{"n_layer": 10, "d_model": 128, "n_head": 4, "n_kv_head": 1, "head_dim": 32, "d_mlp": 512, "vocab_size": 540, "activation": "gelu", "norm": "layernorm", "norm_place": "pre", "norm_eps": 1e-05, "positions": "rope", "rope_base": 4140.0, "rope_fraction": 1.0, "qk_norm": false, "attn_scale": 0.177, "bias": "none", "tie_embeddings": true, "parallel_block": true, "init": "uniform", "init_std_qkv": 0.0442, "init_std_o": 0.0442, "init_std_up": 0.0442, "init_std_down": 0.0, "optimizer": "ademamix", "lr": 0.000549, "beta1": 0.9, "weight_decay": 0.43, "lr_head": 0.00561, "warmup_steps": 277, "schedule": "wsd", "decay_fraction": 0.894, "decay_shape": "linear", "final_lr_fraction": 0.02, "batch_tokens": 16384, "seq_len": 1024, "doc_mask": true, "train_tokens": 107600000, "steps": 6568, "dataset": "wikipedia_en"}
Each number is 500 + 40 x the weight over its row's rms, rounded and kept within 0 to 999. Layers, rows and columns count from 0. Numbers have three digits each. The size before them is the row's rms in percent of the matrix's.

# up: layer 3 MLP up, 512x128, rms 0.0699, rows 113-165, columns 0-127
# down: layer 3 MLP down (transposed), 512x128, rms 0.0451, rows 113-164, columns 0-127
up113 107:522499529507473482512534496477519536561469561519477455517507520454492595570510441494544526447461522492482458484407432499510528540525510545562498526502569456441485475579535510596556444461494468455523486543499502583504471481473446494470540492474597492488546487434404499535482485481443479467513522500494510543537531482564472463489520471520480459436573503520493533609517481493478433480532
down113 093:465478508490528496473422448489459441487546504519461557501474494478446498505415513545452385467468505527536513510539522493476472505488505495518548391512546545521540508427470514459574552561518524514521480522481542548509535527544495434456484524580467464515469537488532465450476515499470429487522419466482585519559490511527598505479591457491497520496505453510509472491513555470504502492609
up114 105:402475466477476524537489533516487515512523480500488447458447448549503451528510411465466432538472524554596456459529522496539457526507540500578518487535542523457511453500510485553457421497486561515589481527550485419461499474562464543534433539479556502566530555507542458517427493439430487528425467519453511527519441485476486405451483497504465494504492483506520475494448516529546514486513
down114 092:552510487498482449456521516496446477483452502455527545472557537532523497491464466551564473514448473481496429504461469546502481508514498431515507416451541568504463506479509577515506424466458479486464528484475488516462488522492462425409499605473468511511449462545501457495501543442521551555509478501500497477527608579436566495463506556496488513580512536506503626501520485542526466527530
up115 109:508518562509562458502537454532546397545459475438544558549542504473502502468462505526550494559479506451494468483493478497533489480450515503532572445483457482530598485523497544535523541521558433401519495495527546519533469506474428503515508447447492601463439477532488518498488516481518551557484489458480458460431496534516481522521503560426510549472564490529468432475509534395550506516511
down115 103:429468498450465471506497527558478508552489391476594524536499455481447534411500468492498517564516532535535502538523471509459502544524556483452503481570576453510527488467584539469474523535449443564582489491476480524532448443499516477493505489515453457525465516549523510446487494546472512509577527436495494500496460442508465509482582475478555491467532584477504515433559497516455406514505
up116 089:557471553524567509454490477460531479474541453418543494512513513498504453517478443544438462532461461437521470490548497544511516517512529490514484560505489384372500531537518531469437472550465455527562451525537503505524499498459491550513484416496491493490581527561538499492529482483505490480503429557536522555518459466452453507494465497506524511501492527468403447557530523440584565465540
down116 093:551535496448421515474432475552397486572479489536515449449487504484509474468533482528496492459479514505537586477463522540544472515551528515509489448453454605565549410513542423484546553499477601509488574499526509538468467558514466455491585555503506491463400512442536490552496540475490523505515495518518534465545534496521501536520476510524445502475499526514490473480511460506435430488467
up117 094:511474522557533543505516511606477514473476538536459472490432531509447426458479469493553513494528501529550506498503467501485437499487506510540488436535528487423449494458580482454483444576527524514506507486436469484579531525514531532495514571455414482475492407527450492490520507520495496568443535534414509539504477500548450497435445523482540452518572496583481501424494581470549513477481
down117 093:450577481506542550501525478476419479516522587519452490555531488437469529511543548551510555443475468415529450491533600447514530479430455479456496428530538599574494499467441443538516531561522465469540547450506442502554472545492508522483505532493506491534475504527505484541478516562473540519501461516486498480455561483558483512424520456533514492528455499487452517469502500473524475435408
up118 096:451450413446473495493552495503500489464512538509443479507549456482476490482533497433445466498451515471544492523435538512511579553465480538479471566476468513469538507509464549540461541507556461458562510497491576514524499463408487550513472500552493482406504532428499521628544451467492494475467511484412497508559493425547512519509515518522429490474551472472570519582477507510486473545463
down118 085:471488543579497537515547484511494589491493476415411495461485517490446516558465513580460490426441514484446471512467460453532476515465555532431454505457557472497542492539507580511571524500510541525428527551483432447483467531493532516544499473514509504526466536546530474475439494512462465457448504532535434532513517513471493506555449445467498567459564513434586518471516483540523482582515
up119 103:552492453588546504526537505446492490486532574568565514562451478488500411470544478420504480563472534506453518466520497492514512566461531459513451514478435535514501440506474555500501553489501442450499471504461534515483431474453527494573543420466475466511452478424449539532474433492559531509485548526538561512471498411524501485508538524441462473529482468506475440529509608474487457493499
down119 100:507549541531558488488490563490445480524537502507569507547520447516501459468587456526468518461579422575460530524471424490455487531500514455473510519558513472591555453505428534554555452508447550467462478484445437566511545561543490464518477459486547502516523543453476515514522500442447405574496496466527528418468491508459522489474508480493506458480489506533443483553519528495500517537423
up120 085:462465489464462490519455454543454508500511513530460506555531466453522483502534435474488453413457506501456546427476452501473456533498495485513510483445481461437546489617500530487534463490560513440482466402526555557559464519483438557503470507456456578468490584496397489492471479501577551491522456522532429537555494538545531510488452517548529494522548509506528483460569464528522508535473
down120 095:525492487486445573525518530469538569541498461485488444494533506540509505533506521571516589507542575467572478568542554518498513507537466438530402452578503501498501429528501486499454509441413537529540510504455420494500438407486558463507464508557520465501491455506585461466532485557515555434516485513508426499485525456444458523515482509492498478507425474453499533475473467485462495517559
up121 091:429522501507586486455507486483501558590510536529509542518528453422477511481472496498446527481425449538484489516531523485508552495487479473445472445435443427523553463555545500507478480546558509530540537473478603547509556473448548575500575489445495519468470459459473537533479420530521520508499549507486501548485479484563449443399463471458481430496538486476473514487493564515478460499549
down121 089:468525506540530479460538479588480452495502464434474428503431483492499557519539539521566500516528455483529481496512478550487469524407517554489496532579563492495497481557496487432482453539442434497488455569524440468497505522525571442507484486472482466509540483532501471455520521466520473541465511575480572476468470503478553559622484553479544483555469470509507469411470511468520439581465
up122 099:421525456492479541530514515502575545506541438461452527457435453479525508530530535482477532468427452500509462455553494482473485582537506517487552445509488511535539463533600527539438544571495490502571491500524500561511565504423545524449509466453512509487443466505447432482488517473470496586492554529533576502453464520504436568525534529498452482459478509507559509463490561475440545520434
down122 091:501451523543547469561542471575479605468430446519470561511466531456504461453532490482463479489527524495510491581504512561480472525528507457551398551466520545501498508466456563550414529528533530513476507475563428602475499536488546515523472527560453486436510452486451541456486539460492472480593500469444501547465541427515472485462505505521472521505454503494546508493452480538544509445491
up123 078:438442508569519482519453445464540518563528475445443518447485464536485530496489465427439520513489515434513442444503474498512549506485476570511531452542458512498551455515533498493464529531509553463529523522556481440478457557489515557511448505515512516466505544440539489494493557560564454569490507538432476529548470417591461464500508521475456504501556480607470446526428495498551521490426
down123 132:440440514592562466503466440471604508540583475449460498478469475485423513510509484439460413509523504448530493457478444518460527490464509560543524529617493466456544498534493547479492505562519435486466524529529493510552473590502502561526514464520550501502491516478491502583527481471550468467443503535467496574505511492549486495485518488444478479530521478535507447492413543447573489512500
up124 105:483532478487549426495577522485479537519530439520492429536486488543522497457530581514489484482554510499483476475499446435507502486494478505573465529522530552525520489567580444578550461516491465424529524523556553603463446494460507547507533458480485486466506468468408467439513561481520488548497434479448522517504525490511397497530495514479389473470451513519491438515511500520530430545486
down124 087:528467563544509520529525472494548512493561439411437486537488441587495516466482519455475495479501541517525465538435571557501489548520431471419441421469511445535536477434483452505457447502505475574502532459586512491452533482492554515535481472531488459491530533520517540526529445495516432481545599570533510520417461514475498558460514498476506541473554497568499459459449509486490487489485
up125 113:520489519504532544509437458551494482524458543538535502531509490504458527532493592502438488496522524468528503477436506580501548567567424502519432497517509461420569482471490453531511466480487471439506461498466498599547542578485446496514496474526476513471538468399481505570469484491525465449501470518503491584538540483543507564476492421468505418504511444491497484443447516488580493581496
down125 100:471425532490608526506492515437458477503497478568466488507452489526450503624556524474478473485519578501563480478507489528412510490572475480485481528472451467490495558537512441477562483456518523518493441433497488525516492558479503511509566434521506554516483425517498511599496478544479488574477480485475442504546534543450564424548517487458443507548480447542460468471544474481483516472534
up126 104:508511525515515515534416533573493559508496505529468515435431467502488521426467503505515490575484500521550543497540513520547531489453510565495462468490441519511508528514529441557558431507558530445498496514465550531612457532555407500513456530455465508487455541465529503485517539491516474459545522586441439526609483427512535457499510464478496425575507518522534472560489453502495467466479
down126 112:474583585473439503446559458579453506542490461462464520483555524558541478526545496531543514526479476422481480514407471450492405569534538470542476439520488486529531490495458503514473491458514545483459496406522550497546485438479476512484517573563466505509515492505509482482480551485464499554453518476511511544550464442461513545464489517536450477549527533474509618442528476510501538450445
up127 083:511527526593571508556465483559558478528486500484455506472486474430506509499533452440541554529516452530441503529551460539449501510541486540568444469490522475512482478515543515465508429463575524473501486439498485476499503448480531510571478552427538493475434527481441483562478476452530531481351513434549528503542487497509601476468534496530575534557536492545527500491463518486474528526514
down127 079:464494445436424514515520491468499538482458498470446456503463479512577511492509604536520464471481496506521453434508454538558476455468446520453474486589423560474530497501416501496483487519493477488508602521500447460516531558506498448508529532525500458509514498537523541506567534539496474514582472570535551443508503489429415486594487443522536502479507487515488599514549504535502439481514
up128 094:496484416555492446490514500509528569452481421438483490502462373512457486411486481468561462512515498488561492440474505502492480548484514469536540505477523496520459514564579492491510523585525526457547524515466507494532549559510421548520475470490512557483535469542446501538542557495453573461513462463452505492499485524529465528527498509549507430468489493484532552498516541399448480607487
down128 096:497534544550562489524533547418499533509528506511529489517478469481518400571480545535522536464497562571480473500482526477457474519469467492383558503529464526583523482508491469447526485498476471527504535507479491527559460485482485567519488486547455470539460451527449465482461467504429507507431561497543440439455501563495510399583587518465447544495530526559468509467524455534493457522468
up129 085:454514495533547501461541486556515496513554566556467448480482506503509526425539497492545533497481413450451429495482464491562564530473517502511520485574544476496491474499508517578510540514544504490444492530484473424498457535498461461506442469483498485434569522433481500581518563562515489564450524494511430496579506422462409484531569566460532577517477513486540512553462491500547520452505
down129 101:524528447545496534490466571553431509488506468521507515468568574469515489524471529573452484449465462505532519552524501486454549496542507486485471466461403540547497560487493484527486505455493525516530439517540535509552537475537466482390546541534597454492502449545567485413473440517562503408525509480486506556505485512533535467456517457544539499516482487439505493416529525496407493514459
up130 102:500486513492464467500497474570454530511501505537471501426476530444472438503543486515564481472447482514543482476421531505537441584525439551503555502509459514504483433463476473541561528468555549498458476469586542474479530495553416477518423480458435512502527520488481526529460503487604472498504536489536382527489494458567450483510448476502510414534535487552571450505520487549497448467493
down130 099:474563532459463475472474509541481531532460492474529464551509499496584521467452496496521590535480516497554548435564572493453467548461512484511497453452492512599492576466503492556420458502462546489492462470438549445537514438510478455509492546455517596476501484530493446466447490434508525553452542543443528467534504543491470507514419536509513507589515465503505507532473411530455534468526
up131 079:476471487547596460537549408454515507533500477467478464510488536465494504506460446524524513475524433475496382470530491488557514471497505514523586463514447540477461455499535538538546504489540475477492481533560542559503546461563497519500533477479420480480458461513541573540532546507515507454537398479448497507506426503476434431499460516477440571551443511509481510437472602487500503494504
down131 083:447498494439437543461514546466523542471589452493475469511565455434480507530531475515492562436558476470490580512593561469492531408558495484478474541495512482508541477456484506520444500504472511463521476481567442460526558498503538467454519391536482478466530420492528525501544484512439424457451534496536553525537531483478564516503500554463532549482515469464526513507503444562510523567454
up132 108:532445455559511514489524497451560535496523500486450520462546449499515498491565483386466400504492539546574462522578443530498545524535519511447496459492474482505505491536510440567470542527511539521546526493496499417511490519505497503522451528576592451492491468425545542531392493391478442503520448487538445518512519496554450522512506472536486442522525483528477449506493509514510426493473
down132 111:547475473454476531516517485568442500562488429497481471543575468498555530479429477465501474485493496556464463468520387460500497483463560478472484510555495530506494559491494541489501452406497500479461441492543512605455509434472525482534460504445539490506434456507521431515564488494481507489520534514541483527559561563499529443463517488524480486549445470523542588551491500588514473587509
up133 102:526509522547485456499523519559504501540509481539533488483486506451494454428450588576513452506453405496502585510506456532481474519553492532539479503498454524508517503483463520591543502530602502472419507404459542541494458520541457510518434491485473530493547516459519458415485545525465470561441509470413477534506475465528473528519538560452431530562547474489462509497538510539552503438486
down133 114:418538471542495493476441500556469504544459511458500573485474533517553461417511511596547555529483470494550566455503499539518483534526429541483546487425516478570436562494518520549543506512474466489445484435543500478543574472497508428508504524485475488537465472475435522473488447522478476546424473519505526526570543479577501500472508541565540497457487488542476548390478452517497476448495
up134 105:473548528537459476509436440571497508538517505498531448514445493414425558472497495542532517455501538537508469499464530593575545557508518552454459472556544482493525504439455523512494478471502549487595581538506537516521481539512419489496454483534439561531509508464457497520543531488468520456432480588529549492504411476524483482550469519393493564524531511509533524524465499486492448478491
down134 100:414426490484499545515545447522510480460416449457481484444447475473566479576482580502505454498430515436478523523548511496473524563521537527469525499514505485528449538550422451479482548543560524525490517486452570411496464488525463485559483515488557539539481468539513518511544454573581564473491585550509517467509530447461455537492492500469510505504473443469457559546543496479452488529533
up135 086:475557435517600479539561517530488487586555389548469473524469495473484500537568494503497503508572597494514474522473499527577505436515495530444468494580511519523511519551487522451478493486479513453515477501560506489529412469477431523506532460600535439527508432499481477465511460446506479520517491499507532502440520483495430484549569456439481492530471564490542459492510503444504455501436
down135 098:528367514498447509468444469505473532449476483510535517531525435553462495525507444444528536461454429497555455522528452545475519532448552451541502462479497520449519564510555529393539476497506484516499539472496551509513555515522575471410508583512496511477559505523529523460523482569523438465477522483473459467494552534551506479525523460536459426520459503444556558480521492572501449524518
up136 105:436526517591559497551483399474539520537493520487502478451467473537450556473554478415571519483510459481535446566487444512537471480508456459558609493497501542498509477524504499533524550474511532552504436532467466510514515524498510565508505482425447433512527461525504522568440529453479476488517469485485529479491502528555432495464450536475451475523528448525439462502443590533577448509526
down136 097:538542482473489485470449481485464558538485460492439505469513544491513559518537496507559513486426475432525449510476568474484502548499466489506414535499448546476421515549496489519542562561533570469495538550546481468459494498521480491491497453493496489457515391477462510531456491477528439552499424540489494588540541552514500489509511486459562513505516446539656533503529470429497542449495
up137 081:448503508559515483501428496461535480507467480484520536469578550563545517463537474468532486511542558546513491461486487497491465544506520534487501447489415461542482512483566456591501493504510578481427538510450444440489464519519557504594477517560491491512553478409532464567520399532490507498532469501464501476609439482560440494441480459533510450487526549461512493536439510469537517491516
down137 086:497539526499510488561488528532428564510490468518489515526488536500498479465497462522434479468463523557465498479438502547468592507532456498504502528543551537565445487474441486468514497565406484553542468492574481514492495435490440427359449550457489536471468504545509529477539556447543489473489542509481451526486490537403492571577460478556524522543459529514511536464515514566471513498488
up138 106:474489484540527460572459482527512527572484491494467436541464477534486554553560399452517433476438543453518501522434515521526426565497460555578441538519530511486571488517446518496483474492538549472510497508485530527544513499529479548535465571474479461505487524480486488476468598449541516448494497533505454588546447441580497488521447459522488449550542434487510506428494498467453525554514
down138 114:428416458423490497518425480474479535546495432535479530417481579533491417560528525530460469463504485493536481499523521559500506499515581516532458416539554519501441533540484575442445495546489493454461544497598585540470466533513522531482565499532542528524492530454490579536486576512506517500500454490476433524511436447564524533460463472478535464528472493499496482488505502452486496513500
up139 109:543480520527530478530475430556549526481497484507566547484540416505460508475439485495458490530551577469550477454507447529482486520448476540553472519530553447435505485522486478546519552588551432475547481574566506443477514536455508483477489494467537530484506494464506469536517530568575504528489532540450460475490466498530547433510570470422491541522504386513564453491416532500492465499456
down139 117:438544424461494493560443484467593516463502481512504519516507478504445421495439486531423454536526596416507542445497529534476558521439524508466494495528491552499513480617419484490520571503541419533550510493539527484519447481491528499543520448512492504496545476550547473487514539475467466506531448460542509564455511530434520532579499526461474490504509560483476478549468522488544481480423
up140 113:468430459494495502563464499519496454545505430534488567469521522458479489481528442502565490533523517580486516544407484491484518542576529562518540468479456514462551520490541412497496503517520516553498464562573556480555556516583469545501519534461463537448508498498433416491412406461570473504516490514479432485551555462475435520513545476481508458521484490503484463481493481482557450532500
down140 115:542434505515513470522473471406471522534554521513507466511475440426515556501470557417458544492560540469529443510456487528494510501439514490461503500453489501487499508539436553520490454508541517523486561559531499500448493455485514499437515527467520512517507498496509510459442585589476413477474495499474502484486515537387530483441493539567579535622498488428523531525514582482534461519496
up141 099:540547482533508513503491504491524463523490546530566547550583484450489498552535528450481497530493530493471563510469468496487532445532517513590475426476555454514496522581508455543507483503546437503535450480543568519501435509425447518499515523444495443447522491414516479524433542470498486495543545598457471528498427518490470485488516426389508485556497499554475480490532536460543512587468
down141 103:461490541520524456473475526490369548497466532493558505475514480511466560455576484509535531505495511447541463576535536511484465448485445510501504516553548513534402497482479487477440578549499502464525503490462511504578447454551534530503468429545478529600483507573527487548478535494470518453455500504527529541475531467492477521546499498478507483506501568469547465440530422479504511380438
up142 101:463552505459450487526483509469552453500465468506547534476483534526518412578462516512574534549565517459522489449378448543490450494526467548561481532535541563508563488513475515463537465513543490409430477526496511540498443482540487500512495508481543588489500488440449469512495542504463464512485468523462484502485478422486537508556532486511464503408518482491549416551534471516588443470488
down142 094:540459456557450557496508500540439569568479512448467478531466506545542567537528433548534537501505438477407471531477489418529543512504507524568493506494487479514494477513464481517459548532428445510494464560372458473549557432511516469572532466590543449490477515475531545507536491455489451478543506471480489466532477448482516529442499533442518542515525504527514493464486483437526535558446
up143 084:509487467517477508485567443569513483557472491484423544508477509401469478491508431479528499483442570484494474536496482590497519485556504476526542475576543432435520420561456494510459437546523532428565576523550482471497565463547512463492476472473514474494498503423473516475529561464541547485472388515510506497481498507510491511554508493482507483549531497561539527564415517496562507463479
down143 085:458455487517445522532567539426485533480470526518526518468518449506460517552458489429519434489548493557501468528542456449436457470467546444521425590474480557526558461480518509534553563462486466542467492563441491534473450471499511489566516478549572509495510431629523508502466464497474510499549522496439529468495495527469456501501472541487526499474482533523501555505498416530435570568500
up144 104:556526404545515504533480449520580438489499498533540509527516466501448491454484467452422438581526535508532517437545490520462451581508483536499478549510441508514523448564497497517536506568522509514417519547509485520469467563475500476588537442554497573477535476489487423505421483523528536514509572500479449487478541434518459492533532510405537504501509491503491497451516574440448529484520
down144 097:529519537478547511545425521508450442489432441512500507493513476565421592514530535506525511485561526498410490500479460543461509494487505475526493581521504464543455496608535517486485479541439459469430508470447483528438452510533428487457524474575517493466435504500538462568521504564517577527519492563528500429452476490485530537542556478421521481459543521541563473522489483498490508494430
up145 107:511487485545547447478474532545528491569465426412591429535528402509502558542563541508496523585481545489502410503531499546517536469508495534541484508478473492496484470489486516476470468532484479487586503542525536472467565509526441549554509568499445563454532527429512510495461485472431472539516520474543501505526427460545389496484528450477483509550500516532511530471475538496477425486460
down145 077:523506599452431461541429561521482454579466442514529474444457460520555468482488474523544479513461573523516460480524496515558494518456479566472580510502539513517417461444539540454525438482465543433539468468542501514508502487474506500508480582533476454491486518541530538544507520523486503555474502466549432485512434475521564442544528446446507462578455584479499482494545493542471457461465
up146 122:482517499519538413476494491558596473529439505473498478510499464544420545514554421539538481473536562512553452511515431544466507495481458508521535460523500498509459509472525465521467540535503434480456462457494457542492482603524491515565473548503486510532509472471466375541451510451590501581547496494421459457561520529521501528548548554478489487496494442539453480510482559506555458493494
down146 117:434460502545521494562509462513412439497432521407516443490573459511608527449548523485450474526480480561493546545474403508492608455542551485473554519546481488529506517504510506497535515485564508513470486502465493493521503450500484487448476489544486456486524531473458533461461442487528486523484556495551518482514556637533506497515515484525500526452462561492451459511412505528458527508516
up147 093:548501462467506415556466550483512437531463483502513437504501435541412443471500559504482437455522524549481411533479492502483496516475589511536485487393488526467491478501474547546521489464512465530589485583517583497443522489542496539508513508521521539452569567459486431492491545499564492547494507496463525482482530463487492474487557497446488565474461460504552521477457527468606465504465
down147 089:497514515461510487470593571532430535489506490507447496551499519432447439507495581468442478573469446520503505490454539503486437499504542457487488549448542511478530464459574464525555495492530504470503498525498490504472515465569469419591548550492495482591558452476534554539560464445462469500515530494454514403476525493455488465521536513511475487524528494529492456425551517486416567453522
up148 098:475522523518627550585544532492464603507569513493562487536461510488474475472456515540484502467432470508496548368514489529520459537515585569541438519511566499502488485526517612500519539522539461467513463457479503544477495449479443511513457505473540490515446458502428463524485465445482493484484505503499473531472513524531516455512541531454505568530446503517549520499509540470513507406477
down148 093:467477480501467496516507493484562560522467551537497523513516533509541473497445471516524491479578535499515550548490456493464465452462496445575477523511519477506537540468489532575454557508490432446468524531538480501492553520538602404364569498533569468537566547512475537496534453464471451457486550451510505450449591493472576507485480485460466487482471496443519437533446514491503512539480
up149 090:475488487508578521475535434513509544587465407514501411474424528476504518430575515504506561476530441583499450501452525483486554490564549503539544544480481551497425506488507519600460461556513477530466428481552577499444503538550524560519452487533460506462493476528427521509469496498531518530544469527553439511502482526502503523527512531534483485550485420482558450452510489465498495473538
down149 083:520509541492481481475509532450523406507579537530461514508447491552486416528514453527513536503513471505510466415491542516476448460486388477564490447497488524453540552490470514544488511410494459484509546510524516536475514488512536525541452519451534477522570557427508502529538482497509543423474467526367499488512537589524512460453454464501540543450501510465503519574459472521544528559545
up150 096:449497448522544435531508432552557523520537497576508510556486453519444552447504530463490474495525530547503459586541489469476534496487502523487499416531526434496440467489571515560578459464494443509527481510518566563542543523500526584499531480443445475477487420468515517518457521424539427548487506499409471444484502542605489538494567531499457496536496490476492501507455515509506537503466
down150 087:511500481441417515498520513561566539582503556482436582467583500449516444456575543443490500508466505488479497522505449508483419486509477497493462542455502490517550530559522570462539504554543460487475542465492544462589445510458525544447594513492564458495423480499503409582481527513450468517492472479424502487495521493529526520495464535529485509496509520432543499534435468470510515523487
up151 081:444498431513513467569558506564484530456521502572536525508539390522429415477528443507491457523542462405486485512450542537514456476488532467434468513578537458495499499473466552489526534555512492482477555465514510458499471442543470543481455533531478522511573549462462514496522579466520504519477540571453522493531489567500522530405522486492517518473496463551532536551422533508534519435505
down151 087:511491474518445505522489440482517504540499512420451426495470482466576537509461581540529508543509594568566545522524484477505551557448495509553550464459492522470537482556544460468513475527524525507499424505561525493486527574434525533493491444493499437460414507548495459485509506520520481509499491473556543486465518372490474519535443463491483510519428437501576523457531498488450429556511
up152 088:473452482547552462533452463517466450502494527462513468592482457447460475518497485534467504461503511472437524534527507493511423508509488523538526512596470485485501443516479495482514556551489550496447462473503528534521540542413520477557509568473456614464562497562473548487444499430525510481479531509551426483579485554491464510463442449425519464565471459473487453475468538500489523587452
down152 087:441538466478475534507474545516483510567561503500479483404529512517463471545469507520512579486535499438527513457437531532520528395550505474471515449489459513589512526526535432483553511426439498520525523474512464416461535481542525481562462431470433479612509494530536491514510457482475494429509527500436544560466540558474458488485540570525490568479497515470488532466521459480493570477512
up153 100:460429515476522510554481521481563488466531516474484484466545494574461487425520502446532496471530524478464513498485436476462491529538520499468498555437492567477476466589527425522529522484507452519564498493441467450490515565509510526533525441543589583492446519526450487537500492496544541529423415478490464513413470546493448509535573505523439554495490393536524521522489564519556535485479
down153 095:539456532490445541526438476516468480486460443454508547572526449503541554408487525546480501479500570506491489578518494568569578529441461414517470461491543426477419459508566519449564491605509506488437524481477512500491509538473523483485521494409478488555524505494548481457528439467554496532535485513537468475518537508515535535578544449517491479536435484450510518462456539490488516464482
up154 096:417539498518480548476443446543473541545496475418598471460444546543481444565486498513460494509525486468458465434461479472555551491516533565546503502566532524487506513516511451490555481605495465485509532525613515501491455467442493521558434442497555489466460526534486548497473513565399487497487480513535464494464498482464518540591492503510520492442503454551554466464516532489486475477531
down154 085:493477532434494563473557510443523481467464509520512481519540502514514559423502547503464465545505455498510569512512436491560519450485434559453537463503532471513540526417533524474548513507462496547434544480556483603478475415534490469484546499490538422535495513481438480578492490466500545504578580411606485478485493476508463537549470464514523527458463514511446510470491416511498489490479
up155 103:412465529470482495609482497488456550489556491464470502462507414583483501460504454477498496411562565538482509491473476512473537570493551471504504488515524569481582504527492458516491562550556532508578455498493516503501509476449482485482529471466501534516584542562527539517513522553491463464511502518522509453537541496523471555553480490451518460399435488483570436500398527463505482461488
down155 111:474506436458507445438497477505499546484516461553460466534546519430533491523576561528463495567491428452490473490470504567510493447510486544527524487501442438552448466448535560508466438552495547483484578519568535458405487557540493485492499539461525571535536515503509527478492508501520588484503509468498478562472567497439457528465525453526431499508512422510521573421572494467483488481520
up156 113:504405472517590542478518428497521522477584529520504516512450466534530517456446509528481501557445499481505545484504521582532546524416459523545569541550453489437511456535466522527419550548486520516601535481513483500502511511469479521480532447484455503516587522492510490505449538472437452474493523475553516565573486462571529492502532432434509505475505505472447478489450477486522529441417
down156 115:540489481625471519488494525554535559473566505466486516450482473498505465522510552532501463447419393505478466536478472524506502553540535539480529434477544562465517483455493436532496483485463449508472483476508465517467539522500517500430513532508564527497491555456523406467566553506467531523483488479479502543510525507487470424521475577429455555476502460553526495488580454466398514530563
up157 115:511524567535572506552445527500554498527496558506488544507530517524479528511487461436466525476484553514495448468483447569469500504562468495500505491523468474482537407564526486515443474446536439542547427578523510484566518545562516531547514504513543470481598477461523461529487470438554431449440469500567500533431480501488521552472550472471493451439535428549447421536497522502493476520461
down157 111:520543451531538482522507454458604436507485524573460558509521568531458513544497503507472481529466504469459458432577515552491552500485478469456514509474457577548567483513459494466528470496541429516439447472551502572482526503467479476455420501535489427472449465545464498518471555540487459468473459439523600473490511480459450501487523506559457546540494531545458550518550554470519464545451
up158 109:523493484524546497476572504603502564486515496555562538538522525486464500514511487447560476550539487536569470413444532467507463562513519534512493538533421456470508503485539481565476452565466529492425491556465494514483468523523462504480494553467477486424549488475460421486469487470453479554522466545510446536460473407515509495531440552442509536484582493463467507529546531402466533506461
down158 092:527460503480487476487558441497539481488476482532461468485524501515549588545510530495488477518473512523454519531578482485456553462514518486484431533505519531555533455522518485454452471444501484504539552511386502521503512549582547490488481478374552501433533575534572592526487506479526508564470487540484507478428435498386519509488549493532463498437503527516459538470455500462450507449529
up159 108:518473534474542407536521494562512500499496456524498470501471529516506507533510459453488484470572501520540420484480483449445468576480513482564585448468430454532511522577521468520488505479523533474484456478516525423475548507496484574575510505470571414453479531519537419514482553471478479542529542482450499559481465540514383509464583487512550472482482490550594506475522522479513488554499
down159 104:485520482542499494548458483469500516471495524490524460478495449515430488501441594460534495512490515420528504509490409499498530515535511468455562510542543534498504524507568484490533460527531445563465517436496491584532476493493500460529458483433527527532535398490469482503525450501558543467447526487547426462530495508456515515507522584446468552553550517466409494538511538579430443534598
up160 103:518515567534515469505528515524490550500488505501533545528526551517483488464460463493559498500459483554520474468520534498451445511528517537545601514519415447511521478575502512465552531526510577502494526576503484486473489507488407495535434542449446554496511503500525418453457522472543434495470470489507413543456492489571503440550424499448500503502631535549513504522486567474549500523424
down160 099:576493458423517505452464487453431501507526540475445517460556488471592527535551508500537524525509544484493525538579567567582470508503553481525482555552515439570425493497527474494534416507445536497536436484487558462496507540552487508483451469478571470551500517511496445519464514433520503537479442501538462507415451514486480488511478468559479477532442491424565494457503439530527525460475
up161 102:375500540494526495508474489536518479484520459551481531517452557457494567473474466465514480544530517481460452514513465495449450519548459486488504504593498452501552508496508527531560464539501572523509522514489528442565524534586461525521443494427517514487401448547482459458494505482539517493515461507428473489490434448505524518569503509550440518501462568537553439528418473442532414537531
down161 098:521521489486555514432450458487552459584508509504560470494521559507487508544500504524507491553561497505495475528484468556486566456444464490433528424523519554579481544452536509472511443528522477456523534474479482511402525457493463511492507574440585466474470537493440494549503492480510557526507501553466492515578566554470481509472555504450408413460501440489529591438495465487522500483485
up162 082:505545530482495472561515552517522606544573436519490435517461505460494471540544545517457389488539521448475523487416538517505498504588444530515503483536504510539534451574497481525539475489477502545518525479542566530506436486498435514531450450512481549502481529482479438503526504454523490535477431456544427517574482490476471436607510493532505466531503522472480440511454471520526442529429
down162 093:559516493509473502428495446470472494483477547506459476511499539516517553494468495438527532495459496538483521524525523500510504537399487426501578426416490507513511513472501535529531534489508527480552423445528525513475529440429533460478535566493528486505529466455541555480487491535494505509531502486510475482500494573523499526412505504623525509467438481539508595475486430625404498460519
up163 103:469505515552558429434526471552542546500520495481499502471514483555487465456564534507483479531538529492456553488551496513516484504476549491544576461554448436500515465509443584553507399535513518469484477511532495430543484570481529459567476496470506530471489456510544516503495530544472562491442418520526551464580538563537443448513544561489495504546435550522520421521451466472536437473472
down163 092:542460471529575513529457529497461482526481503533502504490498431539486436524534514497596526478603489556489525502509514542380509380548538465487518561489477546497443434522517487459496467508523495454428531502545488541427471498546488508491468470502570448561548585509494456441465552446515548485522522513467466505455478462523476461498462526495473559519510439519500521454525508595512474534494
up164 109:511512474516570487532504451509499498555545429548524426513479434476445487535562494468548416467463561519500485538492481580560483542499503505497548495527489531494557413558486534479471491460498541524454453555504592596526506539507456555511503495526487434468496541471537501472499486443497488560467524512498516542496528505544415538449491528414501408497508511500531502473460587435550486501439
down164 106:475429500489540529433465492481499526603503498522512482511470474507436480467452548475483487500561550423487560451515539472545536422519468557493537445536495554443516522476526499484509543548504440499544466551533514480463468530486568491557501432485462475474509481500539516455581493504504550499462504579443495457468562512493449513563508446521500498494544467564495426467500635419487508474522
up165 107:509472438504531497521524510506507469490476486454498528467489524483455579425494495467526498577482563394474444505493486480525540590524492511494573526523540525457514515532501497588491534601522549488451506488548457530465473490484547484502448422487492463513539419523508500509482457506541550545422497528507559563559488484536465516468430485457440533457502451535447410576437520497540504462518